From a checkpoint of a small transformer trained on Wikipedia.
Size: 12 layers, 3 heads of 64, MLP 768 GELU, 5.73M parameters.
Architecture: RMSNorm before each block, learned positions.
Training: 253M tokens, 3866 steps.
Each number is 128 + 32 x the weight over the matrix's rms, rounded and kept within 0 to 255. Layers, rows and columns count from 0. Numbers have three digits each.

# layer 2 MLP up, 768x192, rms 0.104, rows 169-275, columns 64-127
122098130200137142170099102167133138103090117102121085095131122141128100070140163117160124139104145106122117115133107129098120074126157106128119169085133121110187093116149167149106164169118128
125126180132114126179165146135148135168105135116114157129124178177138159193146145089143114079137109128183152166110144182032138143109073156096166086114160130149127117166144104125127130154128126
142056108155113121197147163153215120138224100106084182138159108134122127174160099076147146108131143144169136107121122138148115132128153184165123134129114130090145136141166116168179093132130069
177079062059194119085168145112193189118128137117122136117133127138143125116140129158122089107173116135116115148132164164088153155127148132145129141134080134107127096147157162143042055153159107
224167141139085081076130061172162159128129116158098160094142107097098101125123056119098139179122149183089095086162085110105116104098168162130079111169140138152194099038174205132095109103137135
140089095126104028102157133186082084125214108107171089174134105123133141219187131133094186091126127110130123103107100152149089074183129190088066122166062161104134159047171166112058099093128110
097140171120183147170090112126171116141116101088169139187121176149143135109135150134190130158133120167151187121132107131097130181127131091106158134081222141159056112128186135134172123095114148
146069131078164118088122130162156086110061213176075114104118152090132122127199160172109167169170110144152078153169104122158059088148113125155048165067111103113183118082161159136088152087135112
108140108106133195129180141116140079128102158188152116112123167072140126130116137153102094118085136194179170091123145151068125078085106126126126104174092139137118118097169133136155133145106097
105160137111136185218143107129137196126183094110097135177111029129092116165141118120099133136136097214130099098101099143132115114128109166145107127117137108120072094103115089126105072155132167
078152145132115130106111129118105164155117110085151168083159141101164097038101167105122120101150133149140153168091106157119137132056165144071118117099145138082159149115130059086099162124148092
137128156134153099124127162067169148128084150082122142146155172112166155215067136115141209151125150072145071072079142135158094138105137140131099104167184070197186027094140112163172117059158127
175092126112162146115097115142153145097185086100100163125155156159150135171147127095140140110126132129117070145085188120158228118144154082196107138170154149139110176143141139157092117089127174
156138177183148142155161164092104238110120153140101148127120100117078120107100111109122132116089095127127157100055181137121155098055130117160076142118158163173098152224102125148140146128191098
131114182094129117139171125134135071096120124160119086078099150129099203161147145187027125161129161097212152103177120132115099158132136172111093156086096133101119080113190141143107174095126153
123135123105134132155100177148102074143102118084083095124129119176134127087077098133096133156140202142150081147107129055191169115077135068168070156069131154147180046094108167136124123101176190
103109123117120114148120089140138133159131145110125113127084118148096089129157118181107111126157093159105104145121118137116128151080125067143164153142114133126120141138162119165185116137153163
127123121187134129101174123115155176115146067149095087147159059097128124148197078113134145114164113122152087131188140146140147110111122145102140096162172113154077083094064135102079117130132139
154140112108091103140142095101136155128119160111109146129136169139100131148093106149141170159141157111134141173113159095118147093094072142135133072158127131139082155137120111119108092092144110
160167162132055125108195112109091121168150132096132177124120120153110172080167152123143152189078133160107114166099133127112153171058110104136169137118164118141103163155102095123149126165145119
180162094165133193041166128143090162159090164129101144125134138110126145140102069107132183071114115115166164106148152130112110107118088102109192130181107185126141068114196146125078152170159144
168172111103144138167101145178099142080118205088100175177108169087120146107137106115173152094181102075062151135109092141095137166113086100126083117036096128166106180166121076106159070144150069
158151106167108137139115150119114138118183146128094097147142094162165143122177116187187135157094153168095177069136145167095136085139080115181107118131161161156050103104148146194161113088183161
160151107131129159141185142080123166136114081127089119150074082113137129134129150113130095096149084106134054208067122147072160116137130074118179150089145124166071149198129140115086108033155156
080107145132107129141140116131099107119146161122100103116140134126159140134154158095141112126098161118173147187130091131082129187124117102134142075110182145161080134143164072152118073083125173
135089155158105036149117154159113181106071158154120153068189163129083172127134140127162134156162171175172080093151126133147108097083171128096129137119153076120162095169184081161087066083135100
130124163148121128134168150119132171094125123075171127128097140123163164128197071140158091088099172103150086112166113159172136160087163193181114141144169104096131147082077158160117125111071186
136143123100120131166104099186162152101100106118141135098157131129083085168146143143119126110121135141192107075154132116122152100089126110196135147097113120098143133119113105103100186148110134
144120169102129092136177158116145154114150191078075109134082131124142095148149123101108139045136105142120107148130118093122146202112048055090111094131162153161131176137173134089190103133134103
152139126192119117188131115086140100123054089079133085178142153074152037140093104133135151139167115108141112133116126123141118110136142135131173150181172083111160107064200144101078145146178126
154113165140146148113091049065199159127133162126124143137122142106116145194115146124174081087127123071151159124127079136121167075092159166126137122096131096058126111075181113118105096119180120
108104080107123124137121194175186077178146144155135093131090238137163179059079120200118173123137139178124109172153115091106120121118098103146130118130115221082191048069164076113160092134150122
177074064175107099137127147161101120103122083148127127130126082169093141151149149147143122172103136155123081187114102120128102119154153149090119106176105101126073096154204150182126135151087232
163149190116161094149096127154119052146128069126110117132161196143165188134172122118110178179156154114115152073081108102146156199100133187121132147161159166115137105163122124147130203101131129
102112149185119097174163116096153122112106085118128146171086102113112126125107136110119119120145127106125117127143129128152123151099150149219110135144108074122125119167105030083147054130134141
091078136119147113152149147167142096147096124144116120104123132175111104148095093162129139128082188161144116179096100085114115119136096068171123149107119143130181102156146162144070141137118163
143099136137133140164149120115184112090115108072109118142129125142087124117170200108115110101156160151139082174147178133134162124151137095090173124132146113130159087070075156199120168130095143
122151137106122166141101106087118150127065151150110157143135107159147160114151135098136123124110146164152124129137159149128197080131103101145096203136158134139153055148170207115087154153140128
128131154123098143150159165127145164084149146109129118171148102144100101121143127224126147150088168126153131087134107120190117118084137219138072172120167102195073135157126079099159154117114087
104116169116085086133135139160099165100093110070073115119169126135187157110141149172143113105125157181176095119183122120174080136098171177113107212120127150122095147098182112080121128166179199
114147240182126153153077112099169131172134111129182098101142070135190136108123125181148126154097139120130091136144104121143095107101060149092141054120163127135073130182111091159179172084146106
169138127069153149113098124141159149129133050111103084166103066117168155124140188165192162160136114087125164153139158128115114102096163156134120153140101072160082104127159165126158123177131076
133199123155128087137086135092102135106131139096090095135169091143119101091127132086147154152173110119162095164076119132146143123101227159134128115125138116116115088153126133139046114097069135
132169119146225137116116148096136084128163132087125141120136098102098127142123189120161066154124167145100116142110089079137095129157103096160144123075128144083086159149142104158158115104128175
156077136177107156114151173126137161098161153142157166122239060071113105164125113105095108161168122124153048154119099120115119073155089126118108120107138144103094136131105155142136102130064163
071103197156090135124092060145121175122147146128119126167145125151133197137125198189108074126151073115130092126132136124078115119151143152052110126174161077118158118165201156107203138105140166
189154139174111136127136147073165152097147139132110157173148146151096164091153165161142111136136129141068096197088123112093149104097195125103177082092095174126154123106144164095114104099134159
123116145108163041145141137090178157153182149120063143160114145100119097143117121110084149135094145155122108117167117106109121155169128148126141121135110116145171089125068136107173110118156136
199091090135165184127150121125118137122137141122094088176114159096190121128213103135069099072107104153115101121159133130141163081149084154126139136126095118085072173070093137197146131134143104
140169096113113120156065104129159042088136145104081134152090096120189115104124090140063095152116067102122115083179124090145141086147086145177124122110195159135176145135139125084156149236116082
112103128090168091136072107176135131084120095094120135160168123080119156107134183083123136158112118109117109106099103109130149146122105106150112111097117154110149119090127178159124078124065161
181094119058158112110111095104103175103114156103194141100108114179113165137125106137165097065104135081115135141056158152115127151159099106142109154131227178147136161103134090124127152136124132
162160102129118132174130168146095124118124164187108160153133144130133112170063180090085144088126170158136147172118128101125115142129181133164093062080150176129127098146160127109140099072145115
092128156161099074184147115132132104126109072142152188157158177120120119098136102070115114124099101171105109132087115100170032089048137161144113130124117108100138128124124097122146090119145121
126095125092092135137107132114102052088149166139103162088107155132120098102106110120162109102098136197139130210135127155098108107157104133124109152112136108109111115153104155128107134139152167
138168085145106122175070150115083125132110083082123155150049058121125100131141126137138106123122122125089110125062156136122130111108096126082145127108128172146029075111166152128117123150159143
159105100128135121137097114144159123152159138061150133098112138129167087112105132139116120139136106086160164201138092134140102128149156171170094154151160115117067127132112133045097149084117026
093103093163143082112143083104117125092051140120140133051123187155173116132161087097192149176122143119093062178115130089159059114141120088112165133167227123175171154102124144134120149101155073
164151105142122143157124159098140115086144161118072059137122167068137128104152136166173127125151112131171186140126124115140140162086164189113091122172070080165123197128159172133183110142106140
159123127134137157132070119149083166138165079123112175081170116097143126076090152186113109182111162152103144153092157127147072114171137117166131129148113138184114100081141069163151093101161143
192116119162138160191131167173190122127097136163108137150137152110092115156126159139151100163121110159188164157149126057110135144144149114113096126119137142088139102206118195121148169049177156
099195130111136082186106104181182110101141163128103091166150125125110074118042092128102120103122132123166104107156123144110142124106132123149059123105059075060084098113158144118135093123139116
145153075138120116100138130109132169094101160164141220106150137102143080157108173099157131128140153159136141123110126112100123157119112173118106099081097116162107088192134124110075163208141195
142108118180089099152184095114147114187072138131060088149134119090134160117157135150147138100150086135145102097129082127094120178200094187158090138139156142135176117183117133106129163104053129
132093112112140123114088142051092179178150120128135120180170106098107090141117096165112104190162142144128188185132165132135120147055111132128104099138106102167131115112113089118172073067134092
156105182112127137103108129123129103148209147150129165083146181141085092135139161134097140149139104151140146139190081115119079135132126102091117092111125161109130121161169133111083131163125132
104075159150140129113098136129143135138157150097149146191128123133149171101116150135138101121124131137117126170148093070111113098116155151112159123174138121076137115147093137124134140157127086
107122069136132144168124136120127166136140140127122150154088147137103117147104158148191144136130081132146165127094077083138110110136132137175182086101100141130126195104190082099228091184119167
119120058131113126121106085167169124165132068121157123169119154104138067173117157155167183170155111197153124165142105132128130146111112141181140128106140151203141144106151113175098103156102095
101084184157119109100053107116094131146113104106177170187117136096118107124127125190116178163165103103139192121100122171106053092122078127106102158145160122128122114114130109143093147091151151
159102125148117125140160132111120109137111107161136147132160098116120142078070171098093146113103129141088149126092136125169179139080100120126203105121148085098140067096122140130116103150088108
103098136156109150153060164105079120107145140086066065171121141154127152146153159096194092167169117149162131177167164115129038095099097134143108141198176167122133123140172151143122118091067143
178125163103133076110149126137125098144151087126111082095140136115139137077085094114118125083145021070071114111164168094152097194144142097172103135155104137101108106117065061201162157069090171
102111139094065142159081106167172113065119113111133076164119063157111165196164141194080197112146140135082127128209102081107159119166159122161098090168154160102145056168131080179121115165131135
204204173154076173132185143100121128152147130112133112069141126054140121147087051132082142121087190133134124152118082106119105157119109151089147139089119156110119135132088121169141149172157142
125004138117125109110172091134102194185149127094114146049092111114142122182102160101052140211147123085142125116103097135107105140105157134126140089110131097113134124115146080132163086078148158
162130186149102144175161122142149094115129180196173127114146160141121101119118135122171119098147152114085170190152102136091154088120119132075134154176095117119144155166180180169131137076122145
115133183127120111129108104120143115117104125095106176162124119162169159128137140119105171123099124145131179185106093152153127122114116130064114122126157125136169122122142129139122109100152138
058162119128113142135146104076069103139040148145094137162171168103157143120169129149082122114144117116119119167098118143131137182117150083146105069129133150092096039126136151213138176101144173
128085161144131158199106083118133102126144110059143126080099150119152174095118172150162100108106145131098087172095147117173087125090129150178095140134160158133092128168117098155189102094091093
194130105089161191112110140108108095130035100129088087064139069119212126173174089156107104128182159114112116148133172142151148167096103118178103107096120074130142153137095153003076140171140125
080139150120153167121107129143071086142120118073091139163082117211104108168064118161126141165174182130096143193107117156098159145142156111151135151125118149142117088104128163134167085133138180
113111139123143120146166129189189202123084165150138146146136119132177153158138103078120152129072135136143088104126161078121115109100163071154109137140111193163144122175182165129157163152111154
087071119166116126134101107107072135133084130040091166087123068139155038081162189139107198163117166129152146066089186146109118097124181183119091154172129122137157138112163119177156117094135181
087131083101153086123160111111104152085158120143117099155117183136141127095099187053156087095112132129149114108128099171135134112095164184122130137110141102153152176103050183106137112099121148
150112101098080173175128182099149102113079102102115183139136134130151128099152138132121102119146191196127133154109173153113176103146099113157087101109133122189151109196159123156127110134195147
177139179166083113212125096069131113127144154109037140107193216159119053191165066069163144157131093121117109129149159120095130127101145112176106111095061118137133112135130124088122083193072121
101154128123144129143130169120133172101112168102122072147133142112113107161150157171094084119110136124105108144078124167109143181111137165136124098192150085094150152110140084163151052140144120
065129150067077101145081151162111153158101123165099113137090147143117119116103115098154173096040130089116177136161127151197147073135087122142053117094222115139160131174141142170150100179127148
174067180119124112150130180201153121164124141110148171086103178138087111131068168058111123158134104170138180110127118168102139117145124136122088125098202100123143111139089159097027136175089090
117083169129184163197115148175110147118124130125156093127162113130132133077098186123139111118035132101156119077123065157112153163157174198116124149079129105111149057155148140097121111134138114
105181100136133027190163130061174165105147158142161158086149116120057162075171123110117132123106104142159110146161148128198130101111150086083091170144138105144153154140213168116088164081093149
160137136158111085108099095095155109114116171150128140139130134109146148153119121124126097155113168185117139162150130060138109107129204118153163129126097133087071142130137149144200117138167159
098160177117113132121125111140129130129129090179087121082126120168145161130122099089176203123098151106115079083136144080137131133118131118085062095180100206139142120102113111147124131132112104
153139161128110095154119054123165073158123061133117098114130132117108080074051128084101141140086178099116093134186141145153119058128136175139121133119147137208174163093139121143163101115080198
137149175168115073090175116120082175163117133098184096096167105130115060155142135125138130116065151131110094122167129150106153115072136136146164094097175138135129187155108162129126118177143090
124138070158105116126161103106138139181102184099100169077147109146119145193159106140146205113138150131165115166142147130129138181063103155089136123129205114140121118170143127109144124134154188
164088141147159192121114160104136101120083088110113115125157138157155142114137118119085096103156144077110139124157119171119131164115150102125142138149117122119117160064115099123158145176060164
167148193101181106096128130091126113123069132099126133083076083105166108101099134135178153145200146181178097158125146138129045144125096129081057145128089051188149139143103089068097142101084175
101162144131109140117112085170124100144140131140181155053124122142135166091136110111125136112091121199088176132109085185094136149128065169062130156064174150106143126136202088131150109175064152
162157134136147133194162047129089105106168100156127119120137146082140107153127122147138107136116160204101104147104128161108139145118138144117061186186170179092153142169105136142127118156102120
138144148137196123140136067113097167096208120125157147132069124117093120151075123139154129155118130118093138168104119107131137099126145126127142121218143122097123155130185107165116106143131135
083174121064110205139145175102089140134065159089106144185128133144113139161104137084139134117144173138153071080092141177113141114089163185108147104151148189116111127079198168198124127151089106
131111172117135101131072106120117085115120220091136149175152129155082083088144152109125116099119094104164179124147128136131194146102131144121126104143108148139163120142106153107119110128090075
092097157126174172071090121153120082131169075128147171164178116128124145149075157100148090143123105100121129192162101162156116155145137105048068134052109129148137120139135127170115108169143171
076143132112127121099096134136112104133128134139152163134062158106117111217151107107140100110141135108125115118110148184095177097142119071129102118108163169151139127180154129162153090094196082
147085167172131091152155130128117134126218164074161113133123124155142159162127116143142152104101110152136117171120198098100156130134161190078119109185163127189143090136134169176068116040138143
# layer 2 MLP down (transposed), 768x192, rms 0.0249, rows 169-275, columns 64-127
099101142135171147136123083124164093094138084193144091132117099145080160153125158119141132120109166131103164077070119111065094097120167118142116154166120099067133099148107065128128151163081147
128043158129134150104125147092070145139169118102141125156044107111113171121105153099110102158127124116108081112136039091147147106101101154152130185134087088126191133133129159131158090123121169
139155128103212121077161083131157136098112181135126132142094185106103159083064095163091174086101186129141145185105125113082141149104159147174181130126148072112110105131079080054136162128167108
165135167198094178188131146111071088209110138103155115147167166170136100153136139086141169080156106176156144144124073088121080165118152153149169076122122082090135153113125157045191139148124162
092162124196151173142140136168028143144173152115156134180137143169133121116148137185109111122138120102205143154142153152109173132157081070146141161134147110112111095128138071123127132210137096
083169138176146230118065145156129141178165153157176161123183140191176126127083127102080134185107121176085169201151133168167136117178152103126162056129111136130152107150124126016148118149119063
157132081171141139166088135148103165147144140129131140094150093128189122156118114147111142135082112128060131102186116143156096086166132124120180188093115125145102112118101139157122100155096088
112132114186136108150146192087109185140115041118084135134195160182137089132105133138098106152132116183129100147125126100138096123118144156132137091128092146109191160163093117111149131158115095
084105118113161151076105199162116116156153131172146108115096128119158128147077114103108133110155112115104121152142136129134158192133167131191161131109132171122156172139118138159114181129135138
150118070178158136186160136140176092060108129146089136120191139108096112137124106104099146086125094094098150158122171147102100174072131078099096114144169177074144173042115127110156154141131104
184076110127166143119149131128159124111072132145113122176136102140128127080167157106110166110116131113112106075131084173147106150155105130161133172126090105179118123092162114133135116169096103
074131111131146156093069193160074157158152129191117144154075040190100168134055119138145143172137101123157173151129103081095139136139164157071145095131126116094129163182132190115139147163157171
178152181146053145068137148153104073085157165135167112140095134123158168113150151107156118179153061101141170135148099137159107220115126113121116096100102097186120156081123149153133103094128182
102140119134129128165084208202156105137159086112123102088117145114066091125130172113119110179116195165169192135103129156139117138159120144077096100130136129175173091090158083148144196089116123
126105100113131104093116159149104106100101115152132204118125089066068096161093112094175084219124087114138110168176167118087163100099125081098058087148164174107165137089141138161158110135210110
079137108102086157131121149114201133115141141124098089155146136111123156114137185166188151154107128121155151116115117160093089108134148134126111087118163177124134127189132111096178187140118176
128125142106157167033117111151094088123165144152189173110193126102139109089117152111151136154149131115150124106161112112117121113143178123086131088131197105119121131147166100161121086143104072
138105145155129116161072127160085186113135103185158150126096147100170098100121121141135128189082103143141182171112121161120103138121183130105126119153144117112114142135191189134165089142154099
073159108114150136104118150159164073121114094118112181128127132131132095115117142100137099136111158108102137115147149119141145162140136111075167159102127117090150129142096120154129127142091108
124125163145189113097118177130142134095110055200130094149153139103126129136114149126168079099140164149109120138126123132166154113093094088138180092174100167074145136097114093144194152108132136
091206130168165113060073115113131054124144169138111152109087176017135209087131108108155059119154130123085126150102146100132117137175142095121105061143152191160213159097103188174146074102091155
141129112099164140102043112153022096104107146114119132108219166141129145176083121130199080132140171111141117098118107082150140096087151140113139119104185175116082185150105154166083157036162123
090155158124131194135125161120160067116084084121171179140121065172055103128102092144067138098112132095133128137159156157146133159144143162159172115110129117141130127100129095049174192130116085
164134110131083161164101108127105135082162128087162135126165116120152117074150142141070058103205077110080201098121135160142149127111134129106139102136105148173064150118152107146130105129149148
100137190128037122095068089090088115142194090107134124113097105147063114073151129108113130098143159087100111099130118145101118112152133151135147157088152134117120166155161139154136149129180137
141173138096176147075108133158140090139153156143104110199091111162043121146149189083124080159141063117101177144153143181125068160132133099178140161107091227124097112189164151120132124174155067
143118123102103072120155170070070153125142118084122163171093129141128116241119139147155146110100111152100084096099189168166121078127131121094157045141123108118107155097138124162111152117128102
105061154136129238109115103126102151112144129085080149140147164184099134154110075163081170081126099140090137136169114125125085149143133157075189121159145122109151131145116115151165135134104138
093132168112136080093166122179154116070175138108116092124152164120131135116133108152101123114124138103165107185134138129165203097154174141168159141093165123146113088141105131128058098168078104
122104169101132133087112151189076131128154070079114151126151134104148161111168100115074147114113122156096137125119104168092151094098124082112141153164077137142142184140160147195183153065166188
132178073185079069135112141149139131124116147116188136166104095117106172090101106107144126159164156133152155118180166072157109133162095143160128121162103144193112123164059173160184176138167146
150219175136119144212144069095099138140084171120109087189161096143108053130151139171099156121127152137146171084119088140136150163112098132117126119090171149091114188108082155158085121103142118
170122108089145055150129095166125155105090122088108115136174167134119071138140123090135118126148127087111133138127120107157094145143142187163125154150151166136094168164126125087118164120147124
103118163152123171104108134123148145121110132202139152151195066106136159097170129130110094158091098129131120118152158160102140070107136113159178114107138111090114111116139204078130107109129088
141170126237132140154061131123146067143101105139119115109130118117137150118114152153148120174113132068130129128157172122225137146100113074113097136145163128103206140124161080103108109103116094
154132132149137110150087111126138109154133143136170121154191075104146123212147081235176127102109174111154102103098136088128148147058082106141153107133137122185181124096132080101163154119082074
143149096109156109098125168071068150104073108156130139102148138086173137150106166092084175128114100069100168071189118131100164086098169106081089096106182161171078191149154155089141140166117170
142122107146104106132135222107140115043124138158117167157140051155124182099126152144140134138143177090108153111110112089159102146079123123119171097096115096137157164087147203155099103104082164
123099092175067184164072120129130122133101143127158146152162091122097157090075123162134121155155116133179111161113141167103153155138086139095198131111118167140179109104061133134168085146112141
163130128168098154080129190107130099091098183131090136155075157088105134115156137113117198122190109134114121111128149142115142126148095119124113124081088118116166110101167114089112089070138121
117139072165180103170120132080061147151116146147176142106117126077105087171129101102078178113135185174107087162203185121186151122126151140181140086170164085137153160113110159173171127108157158
131128051124100129113134052139090107095148113082104114156092159129119116134144093104062155091158164119173105118172108068130079193161106128162127156173085201132094189108153143162080089206162145
124065088140182110105147203138157161148121095096192151153151146096174144150108137136131128143119167155094194130103111118079188107126128132107166055168103136107144157172160174109146131129188104
154143129161188116168202074125170170112171060110120072170135144139168103106138114113121163133190113147144151079185160133168181156080117092114097114101080128112181123074122158106115089187151188
085125130127182155086099169063107149140116164092125130028111090181209066140071112140134149150122108113142146108143124182172134170179142126092131071165117097089129129158128137176068162128108116
132097130136163134096126121124124151114129164177066115112097172140146079116089178110152110143118095177118149128128084134181148092117109085185137083128190155124113161158118147168161130117082164
130159109168130119137157155089137092062145180163133166093132143120097100186094055104130094139150131094159162206146153113132131110096152173095100164142034172150109065071146130064147183098128109
127116085174144162093124123151177151095096162138149166075168080140150160103165084158141140137071141140169045129129129166114119097134121163093151185112123104100150116087198128148087167119170115
155144111094158139159184072126138104122098087183146199201131124163095098140168143137119196211164179072120195061152088098133085144089123119104116210154070153131135174203172141091138121118122129
085149177151120154168158176136126179179133115149165120081177117139116144156179130126102139147155167160103141129103160140163104151083135142065170095099134065156134135086079151147139149075112105
111156105140139135118138152104140106151095124177111099161116100161156117145135054122135106158137135137099152111161137190115065134115127149095141147169143155133093127141136101124119122186184131
154102182094057126188160111099169139059109148105147123157141123133150137168153078103117120171151148101187152136139111072111101157152108148142129120109159079168156108147129142153126147065102120
124130105176111090141147164093130119133107095162185119126131098093117034157159102130104123070122155110135071163100143063109118161171116146139105205124096077129143150104077113083161120101175166
137145060148105142107106175131112099155123158081145147120067048074059153103089126191153123118171125138092111103176107149130156143153125088192163134095099090136131152113155117135085139140184154
111196126108158162106093075113098085132171117171184119097118131148108154077092038112064179048087113202065103138121187098124229133103141150131158148101122103129086148108108102175108119093108142
162202115111159133041107125141169120149153175158171169131184109101112098154085146145137125169152142106123142121124164082162135108175143119154114116154107177123140123110083178145176113143143100
095088119168122122126176176058098159166122076119134130131107159103131121188103127127087084075143110112124120052157167112113107153089134079029134154148077088085122102146118159168131099145126135
176108144099128124139117087166164112154108087122115152078184191123164174115112154151134093167159117119199149137158174131185043114092163155088101110083154160135124066096131096136155074108107077
114162089123078072094144162149125161152089138163090045139100130124178145162070180139136126177114107192119113107131095088089119111136118097182146134178145095127107083176097114126113085112135142
076104130134121089149145148096147131143147120124108135146110118147122152168163136055120169078091116086141138107127127089163143141101104137107116180105109101081107161155091193092126116158101119
114188128073132094156175103122102139147130074156188149102103127137125113125100117138150150155168180051100094156128146150174172183132175101124132149141092189080101152135106101110076141064145140
074180107079121164115174096137161113157200073095139119087132085018124114135139172147141127165140167142105150115145173146092106146109112080148163111095159081086142125113092114072134155170156098
136133135095126119091090121106104087157111084080142123133132080131148104115110151114186113140124091094083065154093077093117131125140179088141179161071144124119162185137152181170194157120145145
067120160122153132089114127157087196116164149106090135034120137110102132134134079150142109147079101114111114156114141158133131152143150133066145141124065101108142139160131135131112120149137111
151158148096176152127155132148172114130101086119137174167103112181140109138138163111130169103121119193130112107168080086201070094082165071074159153087073154148109127113121169112160172119169150
109084131140165106159176137171121166154109089130089124161138140168153117172092177134172133138135125098106110118108178096118124155126108084089116145167158091073125159173086127108099153144127154
055150170098093146080097109127103118138157124168158100133115088065155127133144114123137131109106117109135122100164110109161158132118112107117109132088141205156136123141134169144141196120126139
128162178197160124103128055164135165132141138119088148136102151177131114093122059146113100118140140138077083152147115161101069110141143126123160101142125092133091088138138130127096124122126115
091141132125124093122106138105104148122132109146155081140171081133120139140133129080107137101212110174175155187132062102165108095081113142114138134147154124196107126091111131169202166081120157
108179103045115113119171146149146106097126107180185125157098131141151082081166129117061135136143181162094121100087122202075078071114148127151162123134149105128022087174127020130156113108075085
150148111115141148149142104153139140137080108118147168202160170102153110120192119147133110045084133162133149164152122128092127147140142100121129119123160144090038183090072131089148099086142158
150142085126102096144117038123128089121080092187141128184114140132192139110139093113135158121101142122073183086119134124132188111092154094135112128118111106149162115157094111128093112223157149
126083125140162117100095125163114152148133164145110131181148140116082060137151123170107098134140184130131158153126144132131128111185107132157177092133132100108082189115095173076169099120160142
075107103129218107133135108120112202121133132151117132140107135120070155117075086108149134134138147102144140091120094152128112131149095130104128148103123140128099158157135197102150091108135140
115170210094084155120118080117130079133088188153134079102120135115100138133148073161157126233158118111095115207132121154124128162066158099171114172140142108095133110200124089141145060101111125
133145074149216156126099125129156121171145116149128165178150076150104183136187063160116159130076143129139130133166152175155116063145139088098170172185089107231076171125118115075137132141075138
154131074063115162065106076111050119163176080096133140136144030092102140130146080139112141093145145130121087191126130142128111131095110124132187110187099113072063116103130129150138138130077134
156149163122119101147091106092137137134131126069159137148084099121124159140135158132109105103153135075098130148167115171121133163112079174088095155147119107135139150102169135141142209141125153
086129143099122094103083070174151113154185140154186140132199112180052134158158079122125112169106141115108152148146104102118126086162117125140151133121119154185111178167125147064143069120155061
100172160149089168127168156122108151117230138131135129104120115130056134161031118172140111179128111158125141111168200186159137131148154128103162051155113165141169106145142180123110131141136187
136148150132114217134142193122084091178184113063116148167103139147053133094070165128115173163045123118114098082133120105151115085112124129055158127169137129125139156147094105130119180087157107
104103120166164164147114184202106131155157110091152161170134156131113174188106155151119205174099167092092237147180095130131112109152083127130121117110128176083205119094107166146167127159133147
129132074165061133084147109095158171186172133119179176152109122105095182163092158127092148236137127112122094113080209138067157180078076145086117127161116160113118154126051101057153086106142168
209145146160148123111095157098142150110151157142124073140092138140135146131210125098137114101122101117123111189145159095151083157120133101157110126122090112077098165140152127095139140112118157
131148142081167136174103140101128100104153168115169141149072036106172152169161163107177126235114142114097142142165137133100150154110090104169118116140149111123149085161162097139108119139108116
163114201130157100133122139139092158110119114108101111146164123088107128091092110098133172110108153110108110077148090141136155183130152130141161139151071065132106131158074157102081150147111177
157117039082167161135139147097112135153121140082100185176195146109177119121111147118137167028111140098128168101185155143142116130139173164141148101076166056124133122119132109183131152158177125
112098148076091141163238178082195119111145076180154133142133018132132106141128131073161125129179117116092133128099063125166156148170157089162085115174049097110106160173113114142111114159098144
118145129140105138131219147143145145130127148149091111164184120179154080107138094102123119126191140116159135113076133162109166124118152180094093189154133150068087208127111104117166120132107097
109171130082132117154147067069115136105162119159139068171118075115126107113191132128150156154153195113124091158128149154122131097152084144143124149148063119132155152155148124116175175124163127
112139132103076137138121189084038170138169120109139065139094079147112104110113140152186073132102134136150116142184159086145129131122106104102156120150117174118127102134064132047100163178067120
176116163152103144098118218114091128134119153167084160081109115117103076181107103156094150140157152088104110084076162117050135114107080163152150101194046122087141107100078105122122175159173116
130123172104132158124135103152114136198104143106150102157141128132088097127154119087176137120122127110129133123131153172115096163158113134111138173169149163169135164173175105066082117166129123
153097153158132072138105136154192135162110137126145148141155081137117163148164119169133104129140101133170127111153108106159144076110124086166140140093180096107120183140154153141094122097110178
106125117142105155130088153146141111181136140131152141144132111090106127165180199125139120171126082128167164116113142141077109154145089145170028123100097106088109147130102101076171158142138078
135068050076041135147173130103100086197154100171114142080125119113140150137088123106113117149127113108087142102112126115166146163102099142153108135113158120100153087099155113193141138107119119
113118096086167129184172148095135149151151124069081136118113145110228127140148118127142135155125084133134055108079188143185089154128101106119126203106134142018186120135087151151060130153040181
111188104148167137133082127106093095123147142092131148101111085145123086188088114138171102134126163126105110161135168078097133085150133130123134148093121135086159034166105137097104094099174057
129155090172152160118124120167083128109090144101186204102149169070109167102134114098134133183075116152163162175181172073093126135097147086095138062094115143106084133162132176159107105094098121
099139167140165089157104119123132132134141113155092111138216152174127167165111170115084133150105112083185118129153140075162116102166189113143112125191099097138132106122070140122144092084134058
147083070138177095143058081149161130097077128114113170135071144109114118170145150141087147124114154164094130132154100082163112134153139146143165162116108129128149130120055129104171199181111131
134120115118107085114131150147083061163150111080105098105115104096161071118174151122080080083131118112150125076127105143133133130151117139126124195078121143123151118111124152137116100125137087
141116133149106099100170111118146104189167148155145153146115100084082146102180065152231074125132141079158154148152201104102123122144104168161121162096135124142150124125169134116119110106142082
114167150146138130132135181178107104158139169132164150098144103200122123118121145120117123125100147163090151116118119172107090074112153140116173156112160154129090174137150108154137170090107152
142111049160166103140111130117142111127079055066120123153077134145124162168114101222156141147119119160172101144078159075177104136170157113072140122156123165090106105105175164179178110103109094
091140092129131123112084130110120103149162131157137110124184092189102157120118090105113132157125183097108120140117137153162147108144140158071160123144084091131072131127055151185169162175082097
068124130164103106151120145164169106125135100191078145106104098140130113137155189079103121140097144125174097118131122159132115099100130163101090176109154123101181115183135223096162115130131090